Weights of a small transformer language model: vocabulary 582, biases.
Each number is 128 + 24 x the weight over its row's rms, rounded and kept within 0 to 255. Layers, rows and columns count from 0. Numbers have three digits each. The size before them is the row's rms in percent of the matrix's.

# layer 15 attention output (transposed), 128x128, rms 0.0656, rows 118-127, columns 64-127
092:110158164151123081053133130133110125124103142131137150113147084109108096128167137160154152080124098167131130157125138137122096118128157127117146124142153075097109155159159151110129132116141099
095:064141150106119153174112146122099091141109144105118121174094116119137159122106127125142089130109093094146127127130118145118132111107176125127121128127148121127112156096141147123136155134125177
092:108094118165117151110155122171150089119145134130128102080134126103126137143078103092105117098125080147113125099126081144136136129173122109102125111142121115149138139111110181162162075127175169
095:125062124149098123143113134130125108083119146136125134142127126123097130124149133075093137122125119139160149120100090135142134111127131137070114092125117125087145186127119134059116136135123141
097:133165086139102160107101095122124171126135156131139056138174115150151081082115131118149132115152136144130074143126145117139122139089080132148146153120120136119125146138118112130122095111108155
098:142151115111102130134152152110125135073149129123178150135116105167127118141108163098112129139137137160124149144157092122148122079153142117133100140104146143150127140128107117163146157120123084
086:153129109109134156108132104145169118135098141156132125093141140111099130101095164148135183107125130131123167138114116123169139167119111165107099131090177113155155175171144118158111139107147111
087:102117092180128124124178141121158099123120159105151145133112135121121135110112111091104160127079143135149146136139092118109099123138157137118163103107129123129159129146153173132146112131166139
088:094100122147154126145115162097129140142139126094121113112127116117114168129093123100150134153112179130147162148139152105137151118143101158135176120138141162153167099090134101107149115127169121
092:107084125145137118142132120119125123128137146091106088129156133125115143151125141083132108138120131130097135139111130157123131138108124127160120166116144130128131130143102180151124121171175128
# layer 15 attention value, 128x128, rms 0.0426, rows 119-127, columns 64-127
094:163060119139149147117112149146085147127117153137084147151155151138132114099129124164130177123187119089132127142149144114104115147143143147122109109132118147105121109131135137118129174131157121
092:132156141060113157108134133101089129120142133090124128124124147123162117157142176126124108126099168096138097130143158133117097182066184143152152079141130154141096125111096134140132124110139109
097:087112121088126135126191161103116149145148136094123130117118130142176138098137111164160117127155070100105127122168126128109102151135147113130136129124082123113139070118123154135153097127107167
098:138081186135146115155153143120110118142168137100129109112130134094122135194168103133079128139117166124149182118144086139147119138140107115121114123179121110151089058116175130064111147143120145
097:103129128125118071190142152136138107110147135053126098124134102124110116078150087130149146156146116154095157141138153144172114146100138179126166160113114122092132095131174112093092121141138127
087:161146092124132131108155137120113144132153140164163135173125126124140178117135121087126127163147098138144127129078164108122130104100114117114148123131141156112104072115182121114121148114066108
083:120153199075137117122160120133090112134134134127133129127137118135156145119107136135121101134122123153136147109098125096117145140108184138144144133121109181089135094113071141136125103109126114
094:134126129137160092090154111121136118138145106121187090120114153113138127094123148141117085131132124165109117158135096132124123132135142119146116102134174111111104183132160125167118118155157122
097:143170136122102157135116141185105068114135129126110088123081106125148135111104117141108076118114099129117119103118134139139149147105122094134179124136107115114123131110112113136120163132126154
# layer 15 MLP up, 512x128, rms 0.0324, rows 0-97, columns 64-127
008:158117136132118113130114121108111078126107126091120125090107123122115120103128099124113158096153099140077139148153093129128121121122114132097154103125134105107115102113087098156137107076116108
007:107117123186122130103133141161117128116100176120147132135126111143119133104117101159104115139099122145059132130128136124101091176141114144108152096074102100145117117110088170127137112091160062
006:127163140124097131150135140111094087152106112110126137098136127158144104146161101122116132128118129147135121140135098145129147141104107151072123104120096134133116091135100126149140127082186101
007:150138106082121131124132079148167154119125118123115156110126128084145111131131083170170096126113087086173149119135166104125121111151118151156120178150148113146085141116146137131071118146133104
299:099130141103141156156116103167145142161114124157094095131097138110107083107091098125142140116144073091097103166176152114122154120158138117131145101123140096097123151172160123142178131118163120
008:127124141120077093141136115120085072128131093084118122111120133159108116139143135113095114122115089142118114126132133106138091136127117103104120107105106121105120065126087131138106105058105085
006:142154144136142143115100113090108084099143038132139149131148094067152116157103124124108145129119141094099118116108073124127151134181115074142114069133146130143123113098102120120115120134089144
006:130098119147110085141121103132096052128102129104112097116112161164093104096137131131114127134150091161104127128120116109145126140127111132112142106112092097086147089124111146137099075077108103
006:141137138115140137111127140103123106156135098113135124146127117151133124167158174131118125132102152121224129115116162142135151120141175120153131108154125156122150113172127138157152158133137170
006:110095158089121126123130142078105179142113027114145112153136126149092146162115132120098138138105172124121097156151145108120133144117132117127141088107074159145124083146147151117153144083090116
009:138130120082120135123139108131150126117120021114124139094138161088143114150120084123146111122066116082150111115110145097131110097115122145160113179116149143117107133117119126141074155150104123
006:138108134167138101100139128151154117143110092084109129138136126100109107105141166157114165103133121120157163107135130085109148106153153103164129136161153128149121130176087131140118143102094127
241:109102119117128151170142117121124100121114099020080152148100129132177156128141102133127116154108131107161137136158117120112144133150130133109134170105069134130138145143132136163129141110121088
315:152124145137126143155125126147110126170125119142092110132119139168141131118139140176090143139121113183148145128182116131114141124083157085086151131120140119107136153111109093080126136130117114
008:131084148120087100091180155131124186153110070138132113158129141157123169143104161135144121131137098150105103142143189125118130133151142123147154038090114129155128099132138154121150160092120154
006:187099116113118111094144129110146134161164109106122116124114126139068098121109126156153149103147090116157124088116119093160139073098126108171131093169122112124115148098102117146076148140088148
007:127116126126116143124158164101183186138129153135121125124129131131080115095134126149143160095149146136140135144146151084117153101105153122150165110174144136154152162156149096131176166151144193
007:160091107137126118119115137149132114127123187086110110094109135120100110089150128145139115105174090117169134123130116136141117095114133129118135125142125090074126126129095121159133090110121114
006:129134123098164163111108139132161192120158108128126136136144138083120120147118137165141123104107170110205095135137135109124120106132164133150109152169121140155133141153169128119125129191148168
280:168089132182144186145104143149108115081091123105134088145136145116100143074155138134099148132163131160130109153169156124131114131121049098120123161147104105141171132128137103126085149113140129
006:145151156116115158141133157136114157115158084136133142111133139090114097097129083087098139120122148155082117170131132124120144090124117174127129141158137127151138151090124136128145149128165096
008:122152138113119118135104114079098083132137119158129127092121122124137119127120100097132137135137089122079091115106075144143132112122111133101089063112113117115126147047139079107090103138111130
007:122103135136077115116155164110112143150160104132126104107122108168105097130175169125113089130143090120167122132112139110162112129100144100135112135159112107090137089159126147142147123116137131
006:104131130098140137163133099115108112145117057112117117104144185154128132131146086112123152141112197142134120163168088121135142147085098160085118184102122155102121121151151162119186147097152113
006:153116132140129107070158152152166195125108177135128146133128110098144141116094123136158139109121099121090123131130161125109132109143144112160130047123173123196129186100119120115109172140107130
322:124152087131141139134089192137132133111103150147121102101130148114056133084141127145124109151106151132132118137126165102130138156162076154138183137185132137103137150152088109146146168131168136
299:145094147142112133151101143176137133136123098103108080110130116155123168104128135106101095143137138138070168113140168090145126126157126120136124124132116131098165128159126127157106130108131125
294:168096176160134143125111119143155138119129119142096050148114162136151147136111123118116152170129108148083147097115101099165122127148122104117142085130131142175144091115156129137149128136161102
008:129104146106101122122159169130114089145135081139125099112105127120134128124095154094097137136142102123119104119086131145129109096114137116092121045105122145116141103101135073117109131114099131
307:125131141135075157092133127156110089150117138135139091144102138119117133126140111123101180120166121170110114080137139125151148120169143147118096115119114098108112180142116125149123111110135140
007:134163139138144113152119110112110103126184200160138119155127080166122124148141172128109129146152118141135120117088120140159140130135139104127106120182113129153137144111145104101092124129137133
322:144145167142148152153165100141108132104123121095141109156149127130134146094136111115110146169116074098119181131114126160150191111128115117082163150101114142135110126109128107107128132128130096
304:126138113147094121150111124088128126094134153142119149103145136139117166128122152165134117121155122141103102080169106156149083140070111160118169122075116131090146145162146149144153096123103084
008:147142100073085139111150117141154183126144046131122137133123118083123130124072110138128104107105083102166116102117169112112101084152128141168109083147130127163114153083141117106087154169135120
007:116098137106099125084134109164127126115085079101116101103116163100106127114172136115130141132080147091163140140121159091110099108144162148108152135105139133104137124188148138154147162118116135
006:145137144162119111138153137166103059146107155087112124100103118147111083093117119120108170121140062151094123140129112157143117121097098143074131129132123113113130110140098145132086109072130088
007:131133117088099149157141101121128120124178066109136132130146179112130125159140140132115133125113158116191130121114151085131126101133128112167131188169126158136139117126119118155105157136124150
007:162114130091090091136154126113121135149135032081116101161123130163117126130120136130104131114150085145167112102151169129150131097133127137133120087141119132123121098127113142112074124078095098
007:132157119105136147154125115137146134130161079109123144132157153146156122163134111146105104135141165116190164122144146135126156130133131129143118222147156150133108104134097133140119124114104126
007:117116136136134116100106152106139165112142232144134117118147113136124131123160148134122117114150129121121085175133134115131128146137141096127135086141128099118135127121149119132175094139137145
007:126146148167142130110112156088124057134088154119131152094102115106145101091165078091140148133130134138078150162126077141117152120103131142093163126131157138113128149143122090146186157109156138
007:142095116105106134097145164106172145127130018094118144129120140069148105129094094132144094091124099098123100122143139127098126082102128114180116082118133132146119126096102109128089134129123138
006:153129103158155119128156112163149102137122208101111137094123137126106095081164098168152144112137086118141158122156091103138124104106121144139150222170132117114118152147132145146097122105130111
006:159157173121150141131152177102122164162175126160140148181142113110120115144120160121119146138149142137156102139111141145129158098147119130163126095189118155155146148112143121113138152165122173
007:162133132093127116106135173090154186169135020109138156137132101125115130129118118154145095110132120119161127131133156135139138111153154150164138048161107141147140124114128118136128156142140142
006:136143127144120131170108080156111071110121142104095108125112135116107092088120090124107148116148099164098141124142095132112115104098071143081106152121120106108124126128113139107118102091141081
007:118123126125112147113111153131127149128107069124129150177126099103114103132134115147137088122147147145120149154128158146086159143120101136108133077106096143170111110149088140111148137106196095
289:151145138134156151077126113132145137131110133115103081163083144112097103111146167132091148131078143116109125142146151127102147151101119111133123135158133148140105085124108115089151114115132123
007:159161138110121137122134108120120130131156048133136156123151147109126118163141130143110120127081150112195142110129161087145138112173159149169137140162123145161133128133116135156078161146119125
006:093104147162092107146133135122102071131098126115119096143104135175086125129138156105096136154124112162097133134083144115139104146119149135085141095100107130079157082145153129118123135096131146
006:134156132160126131155143107190126099118122191130104112161123166127151148112143143117137162132114099124148138108128143171131115114148106162147103209135149122132142156153152156117069131138104115
008:149145124113150141187134098122140170119171194130129123104143163132124149136144132129119129120132139118193135117143110105161109112134152128146122207177151117101125150124162105134131113142104142
006:157150135123114131117146135156131085127099116124112143136097106096151127104170098106155147119117098106086146164133118154146170096124104171129147156168142117151119158128133112132094138122158125
007:145155131131114096116117082111083044130116109113154140111135134150129114134122106121103111154104093141083153110103098111152100129172117180137147148110101116130105112092113139128086125090078064
006:127097126113123099122126147109100076147112090061123114093125118167083102100173110109123146108137115141117117166146102109146123139080131145107142094104099114081127084153090147151156125069134113
008:133096117122087109094134104128135133101117073153125102124128116089128110106101117125123110129108077106052098106121148113121119113150125110141123063111143108149134147084142144107062108136088118
006:147144133141112098115127163152141101147097147103119139118112134131157151123136112115162143125141073128116113124139145166155127118169172153114138056104160142120154148161135114155122128123106128
006:141118125127132107091148106158110118127136153139122098165105092150126139121157194142154141137121147130199158102136167119139166129163174097122158084156124120154149121178145165143108129127163172
007:186115136125151137133149146124161182143143113124131127151145123127108108123144130159138144109154154139124135156156127122128161130107116164130147089152123118158099135165114152139183172136177135
007:131105111123125147098138165118168164141144162148110114109127096111112123095144147147145121106141142107171148119111158120129126102098139123134148135143141107113140162118122099145148127173183175
008:149156160139143117130135158101118152169148176146149144173144113178133153172129162143140141145170111153122115128125138183142171157155160141117125061140112150162146134162145126123162165125148164
008:170162132085146134101140135117151158119142116129136151113115104054155104125124069120158108112124095089125118153105123138131132090124136168147143101162135127158102150096151096134083125158135140
009:135152142116098116094119140101128149131129041164122120120134086118120106151090130127135089131118116125111101106103123123123149129140138127116102021133109129158116124104130112108091155157139128
007:166090101113113130102144146156154153114145143089110115152113134103091114098126133156130135081135112120158120133159179087116117087118108106159147078164136107133119118156106149151127130126130119
007:128107092140090096121134101111129124130117196118145116117115145149140143129161123151120119134122061130104135085132132143134097124171159128150123175088126119132123128113124140132094121100111130
007:134132126134108099144115116163074077124114136097116109125102128178107117091126125110090133118151083172116126122143111156133101130131108144095110112127096117125128099122094144117126078060115043
007:125101145142104101123153144128110123139135123130151140137122150173127147165120136118126117151110088148071111122107151130142101143133143127139129096101120151136138106124116138130091151097098128
306:131103117112124157089066153154143140125094104112148114115148147150153100107098130138094089123110129116108100141134119120146127154134127130079181132122138106142152166130174155124130156131172112
008:152114126082125147104131124104168164121151030124126108124128111058137097121150133147132109113125123089175103149123148127141144090145161111158121062162143114132126124133152114133107121155145172
006:141120114120117111127136104140090079138120171085127137103097151136114128116142070109122114120114101131080131135118107130136074133116111168067147120092087111093120077134114130167130112071147066
298:158080127113136109142121142113154140140128119128101135115096151134109139130140107114121093192113125143100158116141138123101135133106053132135123158139163075066155129131103134113142158149136102
006:131152116161128148136105125142132118099131255137125125116120145134126139132127110143121151112113122135087129117151158089121121133155106149142151184128114084147144118128123132147108087149131120
006:109141130116126139091122112087134129117131081173143133130144130081143145171095119123141133146085147087120094104102100128120144118151136094142121085114132138142117161086153106112092155181090192
010:115128120110109119143118093116106095109144028112134127142126135120135120172105113113107103138101112123100109093106119116124109124145112102130082126105129155136117092111098135111074126105079106
006:157144159126151101154134163102101080164140162123142129117122129178130119154155136108124156153163117131108113144095101173157135135104124138077129082127089147116136088108133090155140127095134132
273:107103115145108116115108141086123129074140135109186077146126104122126164136151118148112128125128137127135117139131168132106153129155147140108193107169063106089095122157129137113118126128130149
007:124105151126095114082155169117131146145107094150131104152106132128112151127120139114161136133119127135101097135117163130127139120133156150142157003098126135134143134136168109132128160144138191
008:145148133110152148115141124142137112128123025103116170092143142055160100122134059122149107096098131094139118145126105113122125111104127152125116143122135135138098134109114108133089124132143099
008:127149137155110123147135133095106108149162216179161125106134128180125141141141163125098142167135100158110120123116104144169127130166144114139130105147133105125154154084156125131121108136102144
332:113163141139164155129127146149131117094138098097128137136181117178110126138120124169115160167169118113152171113164148140149146115113136102120114084084109153084146100118120090149136098116102134
007:113114099122159125159107072133135107135114122092102111095130146129105094084156114144118154114121132113139141130145086106135108137083115141100109244125116106087118129148126156128128099099137088
007:108143163142117124135135168077114136157132143164147142128151124182154156186130123119132129157119156155101109136128141163131155167117125122105122099092118172155137117140144120115177170136155165
007:127095129100063106090147136153101122128099088117124120128094135125104144122094095109129093133114096129087125115104152123119092119131112152091145073086090108119118100093117121144077134101135097
008:134109167150128124092165192141131202154102134134141139129126135137145138136129106134150107129153136160093127169159160152112142153134147151123166031094122134162136122146132139140204170111168143
006:129130140128157139090115168123147158153136160177126146101155104125127119116137143143168125113135170134161119157131125111124144141116131120137144103144125117155123175123123117138179146179191160
006:119104126075116102100128135074144097142116052102115115093135139110143111147117123091130123112078128087144088107115125115117138109092129092158132137110121137091122098110127120133132142123085173
306:119093188114105133120085109105155115147119138086100137102097156112159119164070130163136181131142119115171109147119154117098176113147103128143153141126136102133117128082131152122148111133112143
007:136132115140153095157141112099122071155118136096128143099127135150123111136111095126108134136111090129092139098109063129154119126117125136134132166112109136088119123123100118131084115093059136
007:138126147128143111113125162103135139148130222139135148133144121157130164152170162125156156118121146117111126160139139153132165152111136118153163137128134148137138130167125132147187161134145170
280:135099117153113160156106091097143114171142149070107158131122089100119121074108156103089122168128126119150164128172159170105133160120103098106111138123063120137125128155147127133148114111129101
009:118147131122145119159115097091126066136155139148146135095136146144166129174130106103122120175104132117078122117081105137156124153123143124126111175097142145098134133086147105130101125141091140
005:088150131117097140093113148128112135121089090135127153154120124091139127129125085137141122087105126125126101156171120142089119111143116162117108077119129155188093140145123115074117127115161102
008:137116118137110109067155154159132145118114133125137140126114127092152151113098088134144126118109087129070111135142175137093115130170145145155159028089130117171129139096115150143114132128138117
007:129088109148111118089134097179115149116103180109117128146101144135141141118141133174142107128124099125164158105176183110112112136174118114132123162114130102153113128146122180128067101096117098
007:116143151156128125119117134126090062126107186156138128136107122147127134130141111098137159143133148143062114153104083147115145149114092141066152087113087122120120122096134095140160119115153135
006:157140127108114118151152104135120086131139162077134148120118167119136134139141107113109137136125074116102145138117163144153091113149142166108137166113124135128141090140147118151084123081105108
182:125143090146102116124090130144127140114102123126121183162127071126102126067105122163131121134127146150168154110164134145139124084125114123113097129152112137143099120089115162101168165114178106
008:115140115169147123161128111158110073140106205095137141104108149145151125108120101121113161127111090136078130111135094154147115155120114140090122187099144127107141139146079144129114093078082094
# layer 15 MLP down (transposed), 512x128, rms 0.0281, rows 0-96, columns 64-127
006:090130099139125157130104165127138125105200114128115103116097136126129119121133099132146125114126132085141103102161128099120142152130107079139108104122116149082158130113107171098181143166128110
007:141119188123123169100160112106132090131076162141134123152149134131118130146146128076088097084134148137149135087095165086173097102084164124116109156116157146134154119091142093136109148103122123
006:101090115097123169098112162076123141108150131114116129117152163134149111150100117165127078125145158128137114121161119113119101101124142095141135104171102118146123090108176108070145131134145111
007:140128176149131116153176118124127148150089125128136103134142117120143132101123156110091143160178085129120125194111108158115149162122164158113147142153115182165110132143109121144137110137112115
303:164124064082146123150139148123161131134114150162184133083159131101097131124154135117120137136091116163122134129117099132138099111116135138089158142109147117148117114109163174093086139134122107
007:095145141122120162114118172098111125138182138134156145118118142142137147141095129139159119128133152099163119128133145136135121144154156106130145121170115124156113132090171091092191141148148115
007:124164109154149135130153131128105125155128143116102137149118098141124119102140143137151140135089136139097120137109135143143145121098082145123080116127165105122127104164086207127146120122119134
007:138156164134117159110118159138150144125159145139106134127132165137121141164123095089133112110112136104156157121147177103127099152145148126108129123137118150132149167075159078135152159163138133
006:134166140108113091120114156116106170114145111140146141093121104148100167152080152166170152155116150127094132171135138160111134154137101145105129115162140096144107095115156135077143125121125114
006:090101146084106134080146110085111124136120156135128103096147153130157142122114124153150158108114177133133113097122115161117086109145154137120127124119146061149101079097157119105154149140108107
008:108098140120108114133144115130101149126128117134176103154124101133141143120081167167138150154151109129123116170102084154083168168145142126114139093129120147151094104127117135092108115126125093
007:114155107122140112122126152100122160124120148133115106100091091141137137083135148137113127144119109092129118158093123144108186131086077157096096133130075113083116118100109130092157149127106157
216:133096069094173172115087104094123161123157158170118112078112108085149126147139107155128141142124089136121147157126118151143062164106107107166157139105159119150119123127139138094135098125106168
319:081136146100127099117113100160130149160131181092168164149150140164143123126131130122127111123107121128092099125164152109114112125116123143138096130123070156111111104100127145129103106159164174
007:098106179131116102100120112073139084126126127131135155085156096122155090138131122152108135143062118117147118153138119120119107130135165089107121168103140102113147108105149116127116136134151085
006:130146153125112057139104130120139157131132121115078113098100134131139114090087117101154099147101116100102142151112116143125137172146128157087121086114099121098117131122100055101130121123123142
007:137112091127146065142151122124175155138102122139129118136152138136173096130181111164125141126122130147133154118145109137136156131150111167142131125107099119081141126126134151128119148130126157
007:138137113135114098150114174131186155101143114145118115120104154127117139156121110096162119164138112126086136139135151094130166167151136125111128131117117164098153161080109115098124156150120136
006:159131138137127076141170130131124151142106140146111108110144129123158158107132148103146161161164128167085148144120110157121174145144129175124130133137143131107109124127105146145082132119089158
257:111170178102144124102125120133161130179156121142085124104134079120111093123152141166128107101093140158082100098105103121136143129144170115089175130173106152138136113111125143173135100137128108
007:112083095098115147083129143095145119139114119143146053104145144118164135099144092153136128084150133135118124092169136138146124123145136140149140107078102143102110130106114158083146132124106142
007:120147119151142140128117113158113114148153130098098155135136147115130112120157109121154088127095150149143149115157142130152093116138141110158147115139154131140144159163097144197112098152184118
007:107124115128127090120115161107153147124133111133121123105116148126101112125109113130166116163136112122121113133144107119150113129155118129109138105141113112171104142084171085074157130124109142
006:111076108095101165127133103116146104096146111137136088143152161090146116123087124154122149122163150138137115101140124110060097105152167110162117107119096124136127093097177099134117151159124135
006:102120129141165106101121102105112121140082124124122116120119098127159100103173135156092130138101098119144109144119106127160170123086077103114123167098125141107133128152063147130132113113158120
313:144149140105136147085158161197123129145105120152135134088128121109107125130116145150130101150127133112129123124107149187138093143134144130123133122105114071144111134123089084145142187155137124
302:106112137133140100147130118091117130172122125153181072092099158148148136133087108147145133130133135078142123168116089119134162107160116119127075136091123133166110131114146118098105150118131131
298:138158130135135091106101146128116134181145090127125156142175104108102114082155109134103128114136157182124127130159134152109159130164127107134123091109143088136131132135133128135099163158154148
007:101117095123124100102081144115124148111138123120111175104130120123142088126156064164144103121084123146132153134140146112176104139181140093149125130138133110114148123123128114094119104142156080
301:120161144150130108135085119154126111125160113122114176105108162123108118139092164120112136101090101108108115109107131140080107162138145128106166109175107193145099137162151160103111145132129138
007:138176105128152116114111128132083124150130139096095142105102123130108133109152116091148112106106119130129141107143145148178106101127108154116146117155116093150105141152135097146147092117113168
312:125103064173144140154129135140127115097105132149115081139153140139125100089141111150113102120118130128111122147109127152104109096119110124179183163152150088105110058094155119112087158116155090
285:163146173129181163104125085092110095145103111157129111084131114146097128102151132149124119095103148155129114101115180128102167138135182121121148118121137148097119121175141122114107141141165137
007:132099180137127072139154106102124124142095140137170118140146097131161141083132151147092150148141091146117129187100108136126158154133165152132148157107125134114117130180098118142098101097108107
007:114129131118081087116143144112135125109127105146129129132104115117121142114092122135146159146124091138108105178088121122103168139154125106126090131109132165129122122090125125117113140124104099
006:088126112119125166073102155112138111114175123125109106110128144132149140125147101147126079107132118102152129118149171078145106126135137084129117123150105149104139110119138091097182127149158126
006:118137140119129134135181168111123189127138108132150127142154158156167139115075143161156150139143134123088136155122120159080164133159141165110134104145105126142090099129147121083157131112121128
007:103125152111116084115100135088125111121150124098123089072104097135142135115097119130127120133094125082121126138135131128102103147137157128104151136125099086111120113117128049078163124142104119
007:139133115106161160177136156122130183116156136139147079156140117144162142111112175151131150150156145123118111133143114173095133156111126157142156109154111111156116129125148143081147129138087154
006:138148079140137103120139146140157126145113128132088120150123152127106100162146100098162152145104150139103132093176122110174143121146100129131107154122155120128149164091112195118100149133099166
006:116120080107126163115111138139152153114134119143123082097122146135129125142149096169120133098133143110134108108177138126129115126112087107151119113123122177101141105134143199125162116146164121
007:113070130121136103138108125089135154105105110121176098060136113120179111107094136158107124153130125116103104155136060154093152175106130123106143129113116121097102096133082170085105128125143109
006:132107135141116082148143113122186139123116124122142091100115150109147155110129128106105109135171090113128140158104148122109158159135167157113115113120093179114135144106150084131150144137123141
006:126141096118157110088132125102119139157118153117140117095140114126154114099150112171161114122087137170133153147133136150165127131137114165130108091105152072102119120159119201093137138110105144
006:144113155138135075143121107095125124138130162125153089051117104137163145110099139134129146153136122114117127163124087160139119174119140163104147164138162099104103134156112148100124103140132117
005:122125117135136181112118131136153109123146136115135138157149145126133144123156113122102094103145141127166144116148185097130114128149176137153138117127082160114158135125139100144173149131109134
008:144080128107161179094122109105125125124084144116142106089153132142146107129110123111070102109139131139121105096146111104124092092081110149121133143103124108122128132115121140097113147113076129
274:155133133148134132165149143130132146122161154086171119099147133134151150150126082098130105124115113126120141170081119130129104163125160141103107099139065092104136122118159132094120182128131135
006:139158161125137104124159162094088150162118154142136099118110102136147159096092155140159136142135119131107134161103118177115155142121110171107136105151130114151092128113142117084146113123104122
006:132157146100103137115100138149139121129154153131138191144150149155100130168137088108151125114098138138177167103099149119174085120164148109133114117133156124140127130114166123165119144127159110
006:110148168137137152115136135159107136134146139107151179179135115140108156131142156158116104127128114149168136198095165122125159150144162129134132115128123169137153144175105112178146139122146114
007:114129103143102069198135137130138124129127098123125118168089118115114124117131132111168173147131112140105151141104127134111166140199166136141134088141091111123131127114136101118123115123090120
006:100103125129145151110133146109122134127135097105142100078135122138151113129127128192105109129143108120133094174148114137132142150120108096128147130114141190134156114161139170106186134115175124
007:119162185134105145113155137130096116149131156129123109130109128144096146116122109076128123084127109099141140114089153149148088134100164115114112124131123128153105128126129099161142106143122100
007:117119129106117155110128169094146148120181110136127078079122173139127144158086107150165122125155168086123126097163129116122111136134138126119138133123108134120117134084167096078173156154150152
006:129144162150111058097129113146147090154059141129123146125138110109135134132160109090098147141081114123117136141109106121158140148107132120115135172096141143134153165124073135162105126134141108
007:099140140136110130100091132135107115109158149107131145110114099120130142137133127147097111151100121083128112159128121107121118162104102091120126169145165143091146131139093136128121104144209057
007:165172179123139092130114155106126118141136114129113147090109110135125151132103147112131124139109099128092131156124171143124160119136121171110121157140128135117157149117163065126149150127117168
006:120087078143129105128110132113147125132144120132107098107126134139151105123125115168147153154132139124129103118168101108145161123142130136116114117122095105107160109106145145038162185145061183
008:161105090126131052166116132110164138103091111144099129121106128096124087121128102117133103145113099148066137140136115092151161124120113131119128140106116140079160137093119113097089122110105139
007:108149109142138136098078109114086101121141155086097146091111106134133117129135125142141110137068142115137118119139130131149083113129114114137137144152146071133131101150128120113131103126132108
008:105086130148146116123150139124116149159133135131143077087137113114169133105127127161138127153172095149117115167127098167146151174149130122129141128128171172122147121186087204112149115122130110
007:147134114146154103119083117128103106164098170107087150125126112123151116091154132126135115155102117147134124129160100140166112107115082143153160158160142087152115152154128121118106091139117152
007:136105140131126103115146171099179156133126108141144096104135145130161130140090119143127137161145131117107121154136117107120188175148136166107118128101108163088146138099117122052163178115098150
006:121158194169113080156142099145153115127123132110165182151138102128086128170125124098114139133095121111149148160076134138128135146123175114137138164138138123144151124142123104189101151126164073
007:128146160117127172088111149113134120114153128114127105093129143131122151151133094105119088090145134106147132096162185089143095106129148112131143137128100135116128155104151074117168129145138122
006:103155172140118156092123115139105116146142152116158189125146134144137126148126118125146126119097136108173123113108132148152108136132154090111142126133156126162108110131140105140121128130191078
308:139134187173089085130154127156121141151137147159105153144139129119079175178155136125161163146137135140138137092107121158091100113130158113135156133110141158154134108136111151147136115160084136
007:128121103139129036146115146117141143135111117121130120101114105126126135121098121128141169185122099131071133176131075147113170168154120165114135137138125118114141135141083154083120129124093129
006:117129166154091156123142146128134109126192143138149163112132130135134136151088104122135110100166124090140120133131160111145083168165216095134116123125150176125138125118147114135151137137152078
322:132129180089121154132093122166085134174092104129169126101141106122112136078135134123118092114108060105105101139132134133142137132141159148168132114145095110157107142100100078107132133154130125
005:126103131129120148122154143116117109144129125111121139197136125119083108131135115099108079079107154118140133114091115122132124142135123115133111084097119144100149120106097143158100135108122117
007:129160130136126107155134090155102114144115148125117184174143110111130127106129165142135154159078127168125139161080110165123148121135121138151110117121182098140124119181090175175088108109139113
009:108147166123131159102138105135082126148135133115149129136136093139130137104101152128135136121126137098143100110107112156096102130091117120124139098138141108172083112155116118132140113117129103
007:106124098125125168106074142123098132121179150093099159118104156138141099138102102127160079116111143126147133127138143117168070122171145108137124100170146110133134120132152114100144118143150102
254:116102100152172114135142143154136098124111107126082154120128131110106125134109161140104081163122111171150111160147130092149105128133183081126088116120144133130149174149149115110153093171115101
007:121124155139112096106104114120123100127117127126121168101154110113149093128124116137114118133078113134146141147125106102142116118138124109132134150109158124095176129139125123149093144126171087
007:118097125130148153129153163115104169146135147145131063108144110139180128106114155164134136157194123150110110156134109152116145157123144131124130116146137171121119128142103187078149126142134119
007:135176133136120085139126123148147105139114134115120182155121146110089112138166082104157112125069136134132176103126147129191101119153140121134128127145129099156131146107137113176107116138166097
329:122163129102113107109135168109150143144120125136128109115140090139121147171097112166146136080130160140136141144128139139183148146131148119160120089120166118078117118135113127156127093116107152
007:134126120128111120154143121147145145112151118140114096146099162131089165129119142102139151125180130106116132139124155115080135125143173136119121116148074157128131145090149069156135146153097164
007:112120107113147173104113109120097105124139145121108154147158130115140088144136126170129110121081172151153107094165124129137090091125110088153138132153151091162130089142156136118106115138161122
006:108105199130093133109118143109135099113132132129128167088145115130144102118109117100104089118125080114146121142121117107135073140142194084128124126105155155136148117121136080126117119108150050
007:105076129128133149088111127090153108131133132150139116082156125127159101130151123157106123130121121116146098115180106115125103141129137090140129168109147131119151115120136173102122133143152111
006:170116097146145108148123124127134127131089127154069113111121143107138102105131113117145108151127133167087141114160123116151152089101096134122112137113115139096115158108134149115093133126103173
006:088111108097115117120118126110115162109155100133140079103132115109121105135072162196161148136102147119122102157118107154082133154122095111105110115129146104125096077118150170083138121119149120
267:071121088106113137128164129100154080123143178120090095127139115114122087116130145161164133161110134110202136087106138121123118094136115140129173147170119129126086129090114171165121145151114092
006:112164137154118138169123101144132102128189153133131121170092113119121146123130153113149144129112118089154131134073146134101118165137149105132140094136147107116126112141146110160121137154144132
005:114131085127155159122111134135108146121175108131135119112103128128106095168097127194158130125089162126138082124142133142131138115129072087115100125105174119122145117127132193101145158138148139
298:123154118120127125181138087108154124114153110152152107140142129087131161147149127112161111148117128143103149123113142139168108113104116130122129121139113145149122119107129125082109131175115110
008:109151122118097144132121100165078142130146133118108136176117134124097125128108126101151137106106153109121128107107121155129065126124122091118138099161158131169100105130136109156113082120169088
006:123094156122142143100163096102099115138093138102148098073175117114151135111141129139060115110141134159149112126143121099097126113080119115163139144105134110097142118171098157153110144126126095
008:113086213131132149086141121092126112136104126135166103089155110128164114132129134147075107118133110111136095147129106119120121160089134104116128182093160173112157116142098147136122126103172082
007:147145227138127107136158124096163121127100114140134137103151109122112143133120149065088122132157103123132120166105129135101142154110179137118118153134112165141151135097127080157120156124117111
007:125137113133129187096125126153113113131154128111103179127159168147132108143123115129145083092111148157156151112148171100165087115145134097157109106126179143137150125143164155154134139126161116
006:075134149136108148110134163102100131129183141109150142139113115137146126144112127145127133114141111087143099160108122140133107177173173093138138111153146160144136108143118134123163113123146070
158:156134122082152123097127132101130099152151135177178083056146156125160147138109137100126101112137099121129136070116119110111116167129185138141156125111129125123143107137142139174120117129126124